config = dict(
    num_hidden_layers=14,
    hidden_size=256,
    num_key_value_heads=4,
    vocab_size=8192,
    hidden_act='swiglu',
    norm_eps=1e-05,
    tie_word_embeddings=False,
    init_std_o=0.0,
    init_std_down=0.0,
    batch_tokens=[16384, 32768, 49152],
    doc_mask=True,
    max_steps=9494,
)
Each number is 50 + 15 x the weight over the matrix's rms, rounded and kept within 0 to 99. Layers, rows and columns count from 0.

# layer 9 MLP up, 1024x256, rms 0.154, rows 886-994, columns 192-255
43 80 42 29 27 45 64 32 78 53 73 50 46 45 46 46 61 33 43 71 55 44 14 25 74 41 50 50 36 52 48 22 80 39 36 41 29 45 69 69 45 24 74 65 34 77 36 32 34 36 58 58 46 71 54 42 75 35 29 48 55 58 73 39
36 60 48 34 63 61 51 36 51 33 69 70 43 56 74 54 64 43 41 57 16 78 39 44 68 17 48 42 89 74 69 37 71 64 40 56 43 65 48 65 42 57 29 43 68 92 50 41 28 45 83 34 34 12 53 22 59 27 61 32 52 57 27 23
52 54 63 59 49 47 58 49 39 61 59 55 42 47 42 62 62 49 32 61 54 54 56 52 40 39 55 43 51 42 31 39 59 51 48 56 45 52 42 60 61 48 40 49 47 54 62 30 56 47 58 32 42 62 61 57 43 51 40 45 45 51 54 68
51 34 64 29 47 55 32 57 30 30 48 71 51 05 53 50 44 47 37 31 33 62 28 31 39 66 39 39 28 66 72 14 58 68 42 48 27 40 34 36 57 44 41 63 90 47 30 71 56 28 42 48 74 39 50 67 61 54 70 66 68 40 60 41
45 57 24 52 35 33 32 58 42 65 69 47 75 13 53 58 54 52 60 43 85 21 38 72 51 14 49 52 60 55 36 43 37 32 58 51 53 50 32 19 36 67 63 52 49 46 68 45 08 34 52 34 59 02 28 40 43 18 41 48 19 56 33 49
64 69 62 44 00 55 60 63 57 64 82 48 27 56 61 73 41 57 17 65 58 54 57 38 59 25 43 70 24 66 49 80 39 54 17 77 56 53 62 26 73 15 20 16 74 33 36 70 64 30 50 68 58 58 35 66 37 48 66 35 59 74 13 82
73 60 52 48 42 45 12 53 35 45 44 51 49 36 32 76 71 63 58 23 48 42 25 55 69 68 42 64 39 71 51 73 83 45 45 78 36 69 55 71 22 43 34 39 28 61 24 35 55 53 55 90 48 65 36 65 74 45 44 26 71 18 44 30
61 68 32 65 54 67 53 37 23 54 53 33 56 13 43 64 70 30 56 50 51 58 47 69 72 45 68 56 47 56 48 89 42 41 63 14 59 41 64 52 45 76 61 56 20 59 62 66 18 39 66 83 47 66 53 30 68 62 57 32 45 76 65 50
51 55 57 72 48 48 48 39 45 42 54 60 68 32 63 69 69 38 49 34 74 78 41 58 52 49 35 42 55 42 38 54 48 45 60 40 42 67 57 77 54 30 44 49 79 48 83 38 26 63 49 47 46 39 56 51 37 58 45 55 36 71 14 45
61 61 47 41 57 55 38 33 48 34 53 58 61 43 40 44 56 65 45 46 56 55 64 57 45 58 47 70 56 48 58 56 32 47 47 80 52 35 48 40 53 26 50 44 37 48 39 49 55 35 43 56 62 67 49 37 52 46 55 62 45 46 53 63
31 66 44 63 52 57 57 56 36 61 58 35 68 63 30 79 69 60 52 51 26 19 77 59 42 15 39 30 66 40 37 32 69 64 68 55 28 59 62 62 33 24 80 40 64 45 15 34 71 64 48 81 39 58 73 30 24 57 40 56 58 42 49 23
49 66 66 84 47 53 39 33 53 63 62 75 29 63 65 14 45 52 57 73 43 52 52 38 47 57 49 61 51 77 65 61 52 25 47 63 40 33 31 44 65 71 80 80 20 65 54 73 68 46 39 57 63 45 63 54 30 78 57 45 68 54 48 45
58 55 56 27 23 43 42 28 62 50 73 44 40 29 26 83 72 45 51 60 31 69 75 14 64 75 54 47 88 52 48 68 48 75 59 28 60 38 44 68 86 69 47 28 37 65 59 49 22 59 26 39 32 52 33 69 55 65 46 29 80 43 04 34
25 49 63 55 45 43 36 57 59 65 48 55 65 64 83 69 47 65 70 71 58 18 44 65 53 32 84 67 65 62 35 36 73 52 47 29 17 48 40 59 56 56 23 67 20 20 65 38 58 32 47 34 48 54 40 46 39 70 67 48 45 24 53 22
27 43 39 41 49 43 37 56 58 28 45 49 64 58 39 50 50 49 69 68 58 52 45 53 67 66 44 66 46 31 57 47 54 52 55 56 33 61 36 48 55 51 34 41 65 60 41 43 49 40 39 46 46 43 55 49 50 40 49 50 60 55 43 41
32 22 19 61 71 53 42 37 54 43 45 28 65 30 42 49 77 57 16 61 71 69 60 71 49 32 18 50 17 31 46 47 42 54 43 67 63 57 20 59 53 36 60 40 79 47 45 54 44 56 40 47 44 47 55 29 19 47 75 51 29 63 68 76
39 67 34 39 09 22 48 73 24 54 42 41 50 60 56 54 46 59 28 36 72 59 71 37 42 42 99 14 63 50 75 47 46 84 36 58 13 49 42 56 45 79 30 47 61 56 38 63 30 26 48 40 62 50 55 46 45 41 60 60 27 83 24 22
68 30 41 69 48 58 51 57 50 38 67 58 39 76 41 37 47 30 31 46 53 64 56 72 43 89 25 37 58 43 21 50 34 25 36 51 36 40 51 30 32 71 70 14 75 70 89 41 37 66 57 56 32 61 45 20 30 64 63 49 39 29 34 60
53 42 49 36 50 41 63 47 60 34 35 50 36 41 43 48 52 55 68 54 28 42 52 51 64 63 41 45 35 45 42 40 66 43 43 52 55 40 38 72 62 45 46 37 58 62 47 51 53 49 47 46 28 65 49 53 52 32 60 41 39 23 40 58
52 59 46 49 46 44 63 41 45 46 48 33 66 50 59 41 49 30 42 53 33 71 38 40 66 42 65 49 41 61 36 55 31 65 55 36 26 44 39 34 62 41 64 54 48 62 49 67 39 48 55 61 70 29 44 58 50 60 32 55 54 41 55 32
43 58 50 72 54 65 55 63 53 63 31 46 64 31 70 47 65 53 51 55 44 20 68 36 74 38 76 24 32 40 36 56 57 41 63 56 37 42 55 73 63 54 50 65 36 69 80 51 51 54 56 56 59 51 50 47 42 41 75 49 59 43 59 62
44 42 37 50 54 20 45 49 66 44 84 44 40 72 25 58 58 57 36 64 25 51 48 63 37 62 47 44 33 58 46 46 59 72 36 44 45 25 49 22 66 25 45 50 60 47 53 74 54 75 71 69 36 82 23 29 51 49 71 66 69 72 43 54
57 52 40 52 50 63 50 46 51 65 55 66 36 73 49 70 49 37 46 38 42 24 61 95 14 76 42 44 30 27 50 29 50 60 40 59 51 63 32 24 43 37 44 75 54 65 43 40 65 61 80 69 54 51 24 54 38 41 54 58 52 79 31 49
66 65 46 40 71 59 45 39 59 35 54 19 42 44 58 60 42 35 67 64 27 50 63 37 59 58 62 66 61 25 42 52 55 16 20 23 12 37 51 62 64 34 46 51 62 38 71 51 37 64 72 39 57 52 46 60 33 28 40 50 75 65 42 52
47 74 49 45 79 50 54 55 54 42 48 64 63 33 58 48 37 56 47 36 57 54 51 57 63 22 71 46 61 50 83 36 44 48 36 57 66 71 70 45 31 37 56 34 58 55 61 20 53 58 46 54 36 25 51 46 46 67 45 59 57 18 58 48
01 47 36 44 75 55 58 50 35 43 64 45 48 67 57 55 29 46 40 51 39 69 37 50 67 41 47 50 56 55 67 46 65 31 60 54 54 65 51 47 51 62 65 50 56 54 39 59 42 39 48 51 78 42 44 51 70 40 61 62 47 51 51 46
55 53 46 80 29 44 62 41 69 71 49 48 61 55 78 22 29 50 50 55 64 66 68 14 53 57 59 80 34 38 52 56 53 40 46 68 30 49 44 27 76 53 47 41 53 59 69 53 58 65 65 65 57 46 52 49 44 64 44 47 52 57 62 54
56 23 58 51 41 44 45 49 33 48 52 50 56 50 43 53 54 65 60 26 43 48 58 45 72 29 62 52 59 54 74 56 34 57 71 57 41 51 51 38 64 57 74 61 61 52 66 39 54 67 54 48 53 29 25 46 52 74 51 44 58 31 33 41
46 65 38 72 39 61 41 41 43 47 69 54 31 20 65 53 34 65 61 42 49 41 22 55 57 64 44 36 46 39 31 41 37 42 38 39 34 74 41 53 38 39 75 42 28 47 33 76 61 44 57 64 70 33 19 56 45 47 54 40 40 58 45 62
77 76 59 79 50 31 62 60 50 53 84 46 63 14 44 33 46 64 65 59 39 41 57 59 45 74 23 29 66 70 54 00 28 40 66 27 56 69 50 40 68 60 61 31 38 30 36 48 50 52 58 81 81 63 26 46 40 15 54 64 23 48 70 51
37 50 75 51 61 47 56 46 19 39 61 40 37 67 48 58 72 55 48 58 52 13 38 49 53 47 31 47 56 45 54 44 64 81 45 54 50 56 23 52 45 73 72 54 70 53 54 90 68 44 59 56 55 47 55 58 48 29 36 46 59 52 46 72
51 77 56 43 41 06 33 54 41 75 99 49 40 38 38 68 72 48 42 45 33 37 37 42 58 45 38 89 50 62 52 40 53 45 49 50 45 16 55 62 39 68 73 28 36 51 65 37 70 39 27 75 42 74 57 19 72 45 50 20 58 49 38 61
62 42 48 51 56 67 50 60 51 43 55 39 44 89 65 46 39 47 84 25 36 72 48 40 26 46 71 66 53 43 41 55 47 35 45 65 40 27 56 41 47 50 51 56 52 40 64 54 62 85 49 67 35 58 25 55 40 65 55 32 43 33 69 60
62 31 30 32 45 57 51 24 61 65 32 64 75 44 65 78 21 51 74 32 37 48 49 49 48 18 58 55 33 31 44 69 62 49 61 76 50 43 37 47 46 43 49 74 44 27 50 64 55 43 36 71 27 58 17 49 23 50 50 39 33 57 44 92
42 55 40 45 49 47 49 41 47 58 58 52 49 47 51 51 50 38 32 53 49 53 62 61 46 49 57 48 55 51 51 68 56 52 36 61 51 54 40 39 49 54 45 24 57 52 46 31 43 43 52 51 46 69 54 55 51 50 49 47 61 65 41 59
40 65 37 41 69 46 80 65 43 75 55 46 55 35 99 21 55 43 63 37 35 72 43 29 24 62 49 40 94 71 60 58 35 63 58 25 44 39 29 43 47 27 31 40 60 53 26 49 04 68 20 94 41 31 30 74 35 39 44 21 23 66 27 36
67 31 60 13 41 61 52 41 58 70 09 53 38 50 60 38 32 24 58 42 61 60 72 38 61 64 23 24 34 15 69 39 38 49 53 65 70 53 65 85 84 35 24 43 46 47 39 43 60 53 70 51 46 74 39 52 40 57 43 44 45 58 59 52
39 75 54 51 60 42 18 43 43 54 53 51 51 32 53 54 47 47 55 50 46 65 72 60 60 32 84 61 26 33 50 69 55 74 77 41 38 32 52 33 47 52 55 54 66 33 23 50 54 69 57 40 60 48 48 62 44 45 73 52 47 82 37 45
61 52 22 67 57 51 69 60 62 70 50 17 35 52 43 65 38 69 51 49 47 46 77 35 78 61 34 55 35 56 58 36 18 84 55 38 47 56 44 64 55 38 15 35 57 63 54 64 56 60 22 38 36 43 68 25 50 39 43 56 49 52 29 47
27 33 48 47 84 63 67 08 25 35 45 09 30 50 01 78 72 54 41 35 24 52 66 64 74 12 72 55 70 53 40 69 29 55 38 71 39 46 81 58 31 62 63 56 35 72 77 71 19 49 33 61 36 55 94 39 45 23 46 53 60 81 41 58
57 51 41 54 48 59 50 35 33 49 48 57 65 51 62 72 46 57 54 67 25 66 66 70 46 48 56 32 72 41 61 47 49 58 71 33 41 16 63 42 72 42 29 43 25 55 61 57 42 50 50 51 77 53 31 44 60 40 31 65 41 42 53 69
45 62 82 82 53 16 60 61 54 52 33 41 57 43 64 37 63 44 52 54 45 67 65 28 63 47 20 38 77 44 37 38 69 53 84 73 52 46 55 60 45 59 67 53 48 61 58 45 48 61 47 40 39 59 37 61 61 55 58 50 40 63 34 48
39 37 34 58 99 42 50 62 72 30 33 57 27 25 42 76 47 57 37 40 61 77 62 12 26 48 55 38 54 79 33 45 69 62 55 66 55 28 28 32 37 65 49 75 55 28 43 16 25 78 41 75 69 65 98 52 20 20 56 58 71 71 59 53
31 51 59 45 66 22 67 72 80 54 49 51 55 63 45 47 58 58 56 69 62 63 35 38 58 42 48 50 43 42 53 48 41 33 38 42 37 65 69 58 61 53 27 30 32 54 49 37 49 93 13 52 58 23 28 76 45 44 43 62 62 43 45 64
18 39 30 64 59 51 20 62 51 46 45 82 40 49 27 50 17 49 47 42 56 79 31 35 48 45 41 73 42 67 66 40 52 49 19 16 43 74 50 20 64 35 71 66 22 29 48 58 58 33 50 43 35 46 38 34 46 62 56 51 56 26 53 40
49 54 56 45 38 57 41 54 43 49 49 46 51 57 57 47 48 43 50 46 48 43 55 34 45 39 50 52 48 50 44 51 45 51 43 46 50 52 49 50 56 48 55 55 59 48 56 49 45 53 54 38 63 58 49 62 54 56 58 49 52 34 49 48
43 45 56 56 51 41 43 40 36 59 61 32 55 36 41 32 62 60 82 25 49 75 37 43 46 53 70 56 37 43 43 31 37 56 68 45 42 61 41 62 22 34 46 34 24 67 59 55 69 74 65 58 68 62 83 66 53 48 57 34 31 30 66 55
44 50 56 64 49 62 30 39 51 59 53 54 23 66 83 66 36 72 59 47 99 30 20 73 65 32 32 64 39 40 62 38 56 47 51 50 90 49 57 57 66 48 45 57 77 61 57 66 58 52 80 34 51 40 74 79 45 55 23 30 60 42 50 51
69 50 19 70 74 68 36 52 44 51 37 64 55 61 47 75 75 55 99 73 81 63 44 85 54 60 58 50 45 73 48 61 32 40 50 68 44 37 30 53 82 70 54 13 67 39 66 45 48 42 35 36 58 59 61 53 37 39 82 74 69 26 42 42
35 62 58 55 54 65 48 43 51 45 42 46 53 51 49 54 48 56 46 60 45 50 56 59 43 40 55 54 46 40 50 55 57 60 47 48 50 50 52 47 62 53 53 62 55 47 55 44 60 53 55 39 55 55 53 42 41 39 46 49 39 54 58 44
44 60 42 55 49 34 50 23 24 39 66 49 54 40 31 26 25 19 62 72 58 61 41 34 47 49 85 74 59 66 86 45 52 30 84 49 39 32 68 31 78 56 57 61 67 27 49 52 66 47 29 41 55 31 34 73 47 86 68 15 64 42 49 54
35 57 40 27 72 59 59 50 33 76 40 57 48 36 65 37 76 80 90 62 41 42 53 53 39 38 81 33 54 55 41 43 31 31 52 78 60 23 48 39 43 60 33 48 43 23 67 38 21 85 52 58 70 38 28 47 51 48 32 37 36 65 40 42
38 39 56 42 29 61 55 67 28 55 24 51 53 72 78 39 81 82 72 46 29 66 57 43 58 32 57 63 59 64 34 62 69 53 62 37 51 30 11 19 35 49 61 40 74 48 45 49 88 38 53 44 29 58 41 48 56 36 65 30 55 57 59 38
53 73 26 31 38 46 40 63 26 40 68 65 42 37 51 68 71 63 65 36 40 59 46 55 95 46 42 31 69 59 48 58 41 70 54 64 59 78 40 61 38 78 73 30 60 27 38 50 53 62 25 58 77 46 34 34 54 38 48 44 33 64 27 88
56 39 62 70 54 67 43 75 66 10 60 69 64 64 42 67 38 32 33 49 57 68 40 76 52 14 59 34 68 68 44 61 46 39 53 83 55 48 28 44 69 79 35 44 73 41 53 68 44 33 80 31 51 34 27 80 43 51 51 25 62 38 34 33
60 43 62 49 50 52 44 40 26 74 56 42 68 65 69 34 59 49 45 67 50 46 44 60 42 56 52 35 37 51 26 39 67 47 41 60 58 58 62 40 61 36 45 39 59 49 35 36 50 36 38 63 56 46 37 60 38 55 49 62 34 62 32 47
49 53 49 51 54 46 54 51 55 58 51 48 51 47 50 49 59 45 45 47 45 64 47 55 56 52 54 40 46 54 45 48 60 53 54 52 51 52 48 42 51 47 46 53 55 54 49 45 52 44 53 58 51 46 45 50 57 55 60 53 40 50 51 54
50 23 41 49 51 49 71 40 51 43 39 09 27 40 59 32 76 34 66 71 08 43 37 38 62 40 43 32 56 51 54 75 27 66 71 29 31 83 25 72 47 33 22 35 27 28 62 39 54 68 32 52 58 65 35 39 66 68 86 44 65 50 54 36
50 48 20 36 43 51 37 80 65 52 55 60 67 58 59 56 37 80 50 50 47 70 34 42 34 45 35 13 72 50 76 23 59 39 53 66 49 65 53 83 41 57 76 66 34 46 75 57 49 37 67 36 35 33 46 37 34 67 64 48 49 46 68 31
37 38 28 55 26 51 70 46 65 60 60 42 44 47 52 31 50 47 52 44 47 42 54 45 58 60 53 31 43 43 54 39 43 35 65 44 53 80 45 44 62 49 49 54 58 42 50 59 46 56 30 60 70 47 30 48 41 77 61 76 55 45 37 55
63 52 57 39 54 71 48 91 61 54 39 42 51 79 26 50 91 19 64 58 75 23 82 42 06 64 53 26 31 61 35 30 70 53 80 59 49 60 76 68 69 99 47 37 41 44 68 46 55 88 59 39 61 58 59 35 45 37 60 51 57 75 36 60
52 37 68 26 47 35 61 44 28 37 23 30 59 45 60 31 40 42 40 65 61 51 61 49 61 47 91 69 41 40 44 53 57 62 46 54 54 61 52 41 67 32 28 39 42 48 49 67 32 20 70 47 35 37 54 76 50 68 64 60 48 72 64 35
70 42 55 46 65 60 48 44 62 60 39 60 58 46 47 52 32 57 56 41 58 44 49 63 57 48 54 48 63 61 47 60 19 32 43 22 59 40 42 58 40 53 38 67 57 48 40 40 45 36 54 47 52 42 59 46 59 49 61 67 39 48 27 34
58 51 55 61 45 56 62 52 46 47 36 47 47 48 44 52 44 49 58 52 46 52 54 61 55 46 46 53 48 51 53 48 56 38 51 62 46 49 47 61 54 58 53 51 58 46 45 46 58 50 42 50 53 47 43 41 47 47 45 61 63 44 47 56
52 35 45 54 37 43 37 57 45 51 55 41 47 54 13 17 61 36 59 52 41 51 55 31 36 69 45 61 55 87 19 46 47 73 74 49 59 78 69 75 91 31 24 31 45 69 45 69 68 20 24 16 43 24 43 20 58 55 43 54 68 70 57 52
57 43 48 39 47 48 60 27 26 34 59 66 43 52 41 54 42 44 67 63 50 67 57 77 50 43 56 50 63 47 33 42 38 37 54 68 47 40 63 51 66 45 61 43 71 33 59 53 48 25 49 34 65 55 42 70 62 50 15 78 77 39 72 62
43 37 25 48 55 35 36 78 34 09 58 44 64 91 47 51 40 51 37 59 62 51 53 81 70 60 37 40 35 39 82 60 97 57 29 41 31 75 59 44 49 34 54 38 87 37 44 27 85 64 63 41 34 37 47 40 52 66 10 19 75 30 67 53
51 49 51 48 58 59 46 48 48 58 51 43 47 52 50 47 57 59 54 50 51 50 46 53 53 40 42 47 52 54 51 37 50 48 56 58 44 46 49 46 58 53 53 52 51 49 48 47 56 56 39 44 52 56 52 54 57 57 57 52 47 48 46 53
73 64 60 44 56 67 57 35 56 51 41 41 60 46 50 63 40 68 73 57 41 67 48 72 47 39 47 44 52 53 74 41 55 48 64 45 52 45 39 40 59 43 28 62 31 44 64 26 77 70 51 61 59 24 36 58 70 36 55 76 58 60 43 42
40 62 47 52 46 32 32 38 41 55 64 46 40 48 57 28 48 42 64 46 51 71 41 45 60 25 55 43 55 46 61 43 60 49 41 53 39 49 66 35 53 46 43 47 66 33 48 63 71 60 44 74 44 54 52 34 54 52 53 66 46 43 39 47
35 61 52 55 58 56 61 48 51 51 47 47 54 52 50 57 44 52 58 54 56 63 32 47 41 66 58 51 53 56 46 50 52 56 51 62 61 52 48 63 49 55 48 61 46 66 48 54 53 48 53 43 57 45 60 58 48 63 45 48 57 49 51 48
42 52 40 50 49 55 56 43 49 44 49 44 43 59 58 55 54 48 53 56 43 62 60 49 48 55 47 52 47 57 55 50 51 50 44 55 55 45 58 50 39 41 48 41 48 62 45 53 53 54 59 54 58 54 57 54 56 46 56 49 56 53 56 55
49 64 92 71 30 27 55 41 71 35 55 76 44 54 54 96 68 24 09 56 74 57 30 43 37 48 66 36 64 37 57 37 49 52 34 60 56 62 30 76 42 37 32 29 75 69 19 78 59 49 56 62 60 63 62 44 90 62 40 55 45 37 44 72
47 25 39 70 65 65 49 86 51 62 41 60 54 86 29 55 57 45 24 50 44 34 61 51 77 45 53 63 62 60 56 50 47 48 68 93 34 58 46 61 50 73 35 59 68 46 39 36 48 65 71 42 32 69 28 32 47 61 54 66 46 83 52 29
81 40 51 37 85 30 47 88 17 55 49 72 39 44 80 43 44 55 53 67 38 73 45 72 43 60 53 71 70 51 52 37 60 54 49 22 33 74 41 53 49 63 25 52 31 54 38 80 50 98 28 77 56 49 18 40 48 21 68 42 31 88 53 34
58 80 65 27 56 67 23 81 54 28 36 34 34 87 20 57 53 45 86 13 74 41 56 57 59 86 43 55 65 47 82 43 56 34 61 51 65 14 50 82 71 44 56 21 75 58 45 69 45 30 44 65 37 55 31 73 45 47 62 42 51 35 55 69
51 57 37 58 43 49 55 50 41 45 46 49 53 53 54 56 42 52 56 56 42 46 48 54 46 59 50 45 47 50 52 53 52 52 49 60 54 36 56 51 51 47 55 48 61 51 56 54 57 54 43 44 50 47 54 51 45 54 47 53 41 44 53 53
61 55 60 58 60 52 49 47 47 64 52 53 46 64 38 49 44 57 42 45 66 49 40 44 46 56 51 51 54 56 59 61 55 38 52 39 47 64 52 51 52 37 54 42 40 48 49 52 64 45 52 52 57 54 54 45 55 44 52 48 55 42 45 46
43 43 36 50 55 41 71 39 39 72 45 32 64 57 36 52 67 59 72 52 30 63 56 36 49 63 33 35 67 46 34 45 57 12 44 58 23 34 60 31 47 48 62 35 72 76 67 64 63 40 52 66 42 72 47 48 71 32 47 37 64 44 54 52
74 52 15 75 61 50 59 49 34 55 69 25 48 89 60 79 30 47 53 44 38 41 35 51 82 37 57 54 48 38 79 38 26 50 49 43 37 29 59 64 46 67 35 75 32 17 79 45 57 58 51 72 46 33 85 39 44 58 77 46 34 43 49 70
47 71 73 73 65 51 69 39 78 40 41 92 24 42 46 61 64 61 52 30 30 56 47 60 70 00 79 32 40 56 50 67 28 88 46 73 73 61 44 74 16 19 29 56 55 70 69 39 71 37 62 62 35 47 57 14 72 44 43 56 51 47 33 61
50 58 34 25 57 45 48 36 41 31 54 77 64 45 56 58 54 59 55 44 61 50 59 28 51 54 68 48 38 54 61 42 70 58 52 55 82 23 76 32 47 56 94 54 29 75 37 61 28 51 78 48 32 50 56 21 69 57 30 63 80 36 45 78
84 68 42 46 48 49 33 26 73 47 42 56 45 23 48 68 40 44 37 57 70 56 69 64 39 29 38 39 55 46 56 52 70 61 43 54 46 68 36 64 46 62 61 52 50 46 31 50 36 54 39 32 49 49 73 09 38 51 48 66 54 44 47 44
66 33 50 48 18 28 53 52 25 55 31 49 37 37 27 39 53 40 53 48 57 61 30 49 58 60 41 39 61 48 47 60 64 41 55 51 55 58 58 34 65 63 16 63 51 44 57 38 34 66 29 74 37 52 42 57 46 54 44 61 77 62 54 53
48 67 70 69 23 58 38 30 72 36 85 18 66 26 27 60 37 42 51 50 53 52 66 44 63 35 87 45 70 50 60 79 45 56 37 48 56 71 54 43 66 57 25 44 76 12 33 64 25 61 62 41 60 53 42 35 51 79 14 47 50 21 68 38
66 51 49 40 44 56 67 56 37 50 55 56 74 39 69 45 54 47 53 55 36 45 39 53 52 40 55 42 44 46 78 46 73 47 53 52 49 47 44 44 39 60 61 48 72 54 67 46 54 47 47 33 54 68 60 32 64 52 46 28 50 46 60 55
54 40 38 34 18 36 65 67 45 76 42 71 53 54 40 33 40 40 63 55 63 34 66 51 66 58 63 29 31 57 54 80 47 65 52 69 43 67 60 53 50 25 50 49 43 35 29 63 32 65 68 79 59 65 34 36 49 62 56 68 48 58 47 52
53 53 48 40 51 42 48 42 52 63 44 53 43 54 48 46 50 49 55 57 48 56 38 60 51 60 54 55 37 38 35 47 66 64 55 32 39 36 53 49 59 64 51 58 55 65 43 55 60 42 59 76 46 34 53 64 55 56 55 40 64 25 37 51
64 69 61 44 58 37 61 66 59 49 32 63 64 13 50 58 67 89 59 46 39 56 64 39 67 44 58 52 42 43 48 45 56 37 55 65 31 44 69 51 31 53 35 69 52 34 54 26 56 53 51 47 54 71 50 48 27 36 47 51 45 36 49 33
62 41 67 53 47 54 56 06 28 62 66 31 50 41 44 43 70 03 56 81 42 58 42 88 46 67 48 36 50 71 69 57 34 50 44 22 62 25 40 31 71 57 35 84 29 59 86 78 63 68 42 36 34 42 55 53 47 61 40 33 22 53 35 35
26 64 87 44 58 27 60 58 28 74 27 28 54 63 37 37 41 49 34 34 47 59 78 84 60 70 33 35 48 40 19 68 25 33 29 57 00 75 41 50 47 38 59 43 50 55 78 58 49 47 35 21 83 59 44 57 68 23 27 64 68 92 28 70
43 56 44 46 70 55 78 28 64 23 54 48 45 39 43 43 46 72 49 59 76 72 61 68 17 23 54 45 45 38 46 46 43 22 39 61 35 28 23 56 40 46 00 39 51 81 75 43 47 55 55 53 49 49 64 98 36 60 57 73 39 48 51 44
52 63 51 72 40 63 70 40 60 49 18 37 33 66 55 80 43 43 22 77 41 76 77 36 91 64 51 54 69 55 31 56 66 35 57 25 27 48 45 62 74 39 26 33 72 38 51 70 15 61 57 50 61 60 62 45 53 40 41 49 60 29 72 43
57 42 59 69 39 59 57 67 60 39 65 56 53 55 20 78 84 38 79 56 39 24 68 54 16 59 21 43 32 92 44 53 69 54 77 69 39 46 69 64 51 34 66 59 83 72 73 69 37 52 55 51 60 58 53 78 63 71 29 20 51 55 37 25
48 59 28 37 57 50 29 48 43 44 31 61 42 40 41 48 76 27 44 85 43 57 45 00 20 54 39 52 76 62 13 59 36 24 50 34 46 57 45 35 37 62 72 67 80 43 59 63 50 46 69 52 17 52 38 77 70 59 13 49 32 71 39 35
70 59 56 55 59 72 38 50 64 53 58 54 57 48 45 50 58 68 52 70 54 57 60 60 99 53 23 83 59 54 36 28 30 71 37 38 36 46 56 62 22 17 75 55 73 34 55 76 53 33 99 58 54 31 31 34 59 44 57 38 28 64 23 44
43 33 55 53 36 70 72 29 55 29 65 37 02 53 28 30 57 24 21 41 24 47 69 50 54 75 31 71 50 38 57 55 39 55 75 48 89 45 41 36 31 46 63 62 86 46 45 50 47 42 82 26 30 50 53 22 44 44 35 39 44 68 46 51
49 39 50 67 39 49 68 43 52 60 65 63 51 50 30 58 47 73 51 47 68 39 53 68 47 43 46 35 52 52 68 37 60 55 66 43 75 62 65 47 54 50 49 71 42 54 50 48 47 56 83 36 76 58 65 47 37 66 61 37 78 43 42 47
44 24 72 33 50 60 54 85 51 36 40 61 63 59 19 22 49 59 70 23 41 51 45 37 68 79 26 63 54 43 42 34 61 45 14 37 74 63 39 29 62 35 59 61 88 53 78 27 62 39 50 64 49 53 63 94 44 06 73 47 52 29 37 38
35 42 45 62 18 62 28 57 54 59 30 58 75 48 81 47 60 56 41 50 60 50 61 46 38 57 25 51 76 61 20 35 67 39 48 87 46 26 54 44 50 52 50 58 79 24 45 62 56 22 49 55 46 42 49 69 18 19 58 65 64 37 45 38
92 44 00 59 42 79 66 64 27 77 56 61 45 63 55 63 53 72 42 32 39 84 59 75 42 64 05 77 60 45 34 69 63 23 19 46 57 65 41 45 64 49 42 45 42 58 63 46 38 40 33 27 86 80 53 50 67 22 49 70 35 54 42 50
34 58 60 70 63 38 14 47 50 53 49 54 68 50 49 38 51 72 75 46 70 58 53 44 75 68 33 12 47 32 22 52 48 67 31 70 47 70 55 38 55 32 64 20 54 39 44 73 40 54 38 32 60 43 49 70 46 48 43 57 58 55 54 76
51 71 46 41 44 59 62 50 43 43 54 49 44 48 69 56 36 53 94 55 62 72 54 81 52 38 53 40 66 74 37 55 44 47 46 28 51 51 45 54 44 50 42 58 49 54 52 39 49 59 27 47 44 43 59 92 67 51 32 61 44 60 32 55
65 40 18 54 36 50 62 45 33 43 72 39 41 63 60 56 48 27 48 49 49 62 51 43 38 80 77 44 69 61 45 54 32 79 18 19 52 39 19 33 57 53 35 30 37 39 56 30 46 47 36 53 56 60 53 62 50 50 59 67 51 36 56 55
61 50 52 50 53 52 53 56 56 39 62 53 44 42 37 46 47 55 54 46 45 43 46 53 48 51 57 61 48 71 44 55 45 54 39 52 58 41 50 53 43 49 41 44 52 53 53 53 47 60 57 46 47 61 43 46 48 65 56 50 58 54 51 53
99 47 38 61 51 36 28 62 45 47 49 09 54 61 31 46 78 43 76 50 34 53 45 24 57 58 53 56 52 53 27 75 88 14 28 68 61 52 77 41 61 42 53 80 56 64 58 56 60 95 45 44 31 47 51 85 25 21 25 35 49 69 52 23
49 51 51 49 49 51 48 50 49 52 52 48 50 55 49 55 55 47 48 51 48 47 46 50 50 54 49 48 47 50 53 45 51 50 49 49 45 52 50 49 51 51 48 47 53 53 50 48 52 48 55 52 46 51 51 50 52 49 48 46 48 52 52 49
69 51 70 58 54 44 73 82 42 43 29 45 47 37 33 33 56 49 47 54 62 46 58 35 28 42 56 37 38 61 46 69 55 56 52 58 59 52 59 41 34 50 34 41 51 54 49 73 50 26 45 70 67 36 65 56 52 49 38 73 63 43 41 36
50 53 49 49 48 53 50 49 51 57 51 53 50 52 52 50 49 48 50 45 50 53 49 51 50 46 47 49 50 50 51 49 54 53 49 52 51 51 48 51 52 47 50 49 49 52 53 55 51 48 48 51 51 51 47 52 51 48 48 49 48 53 53 51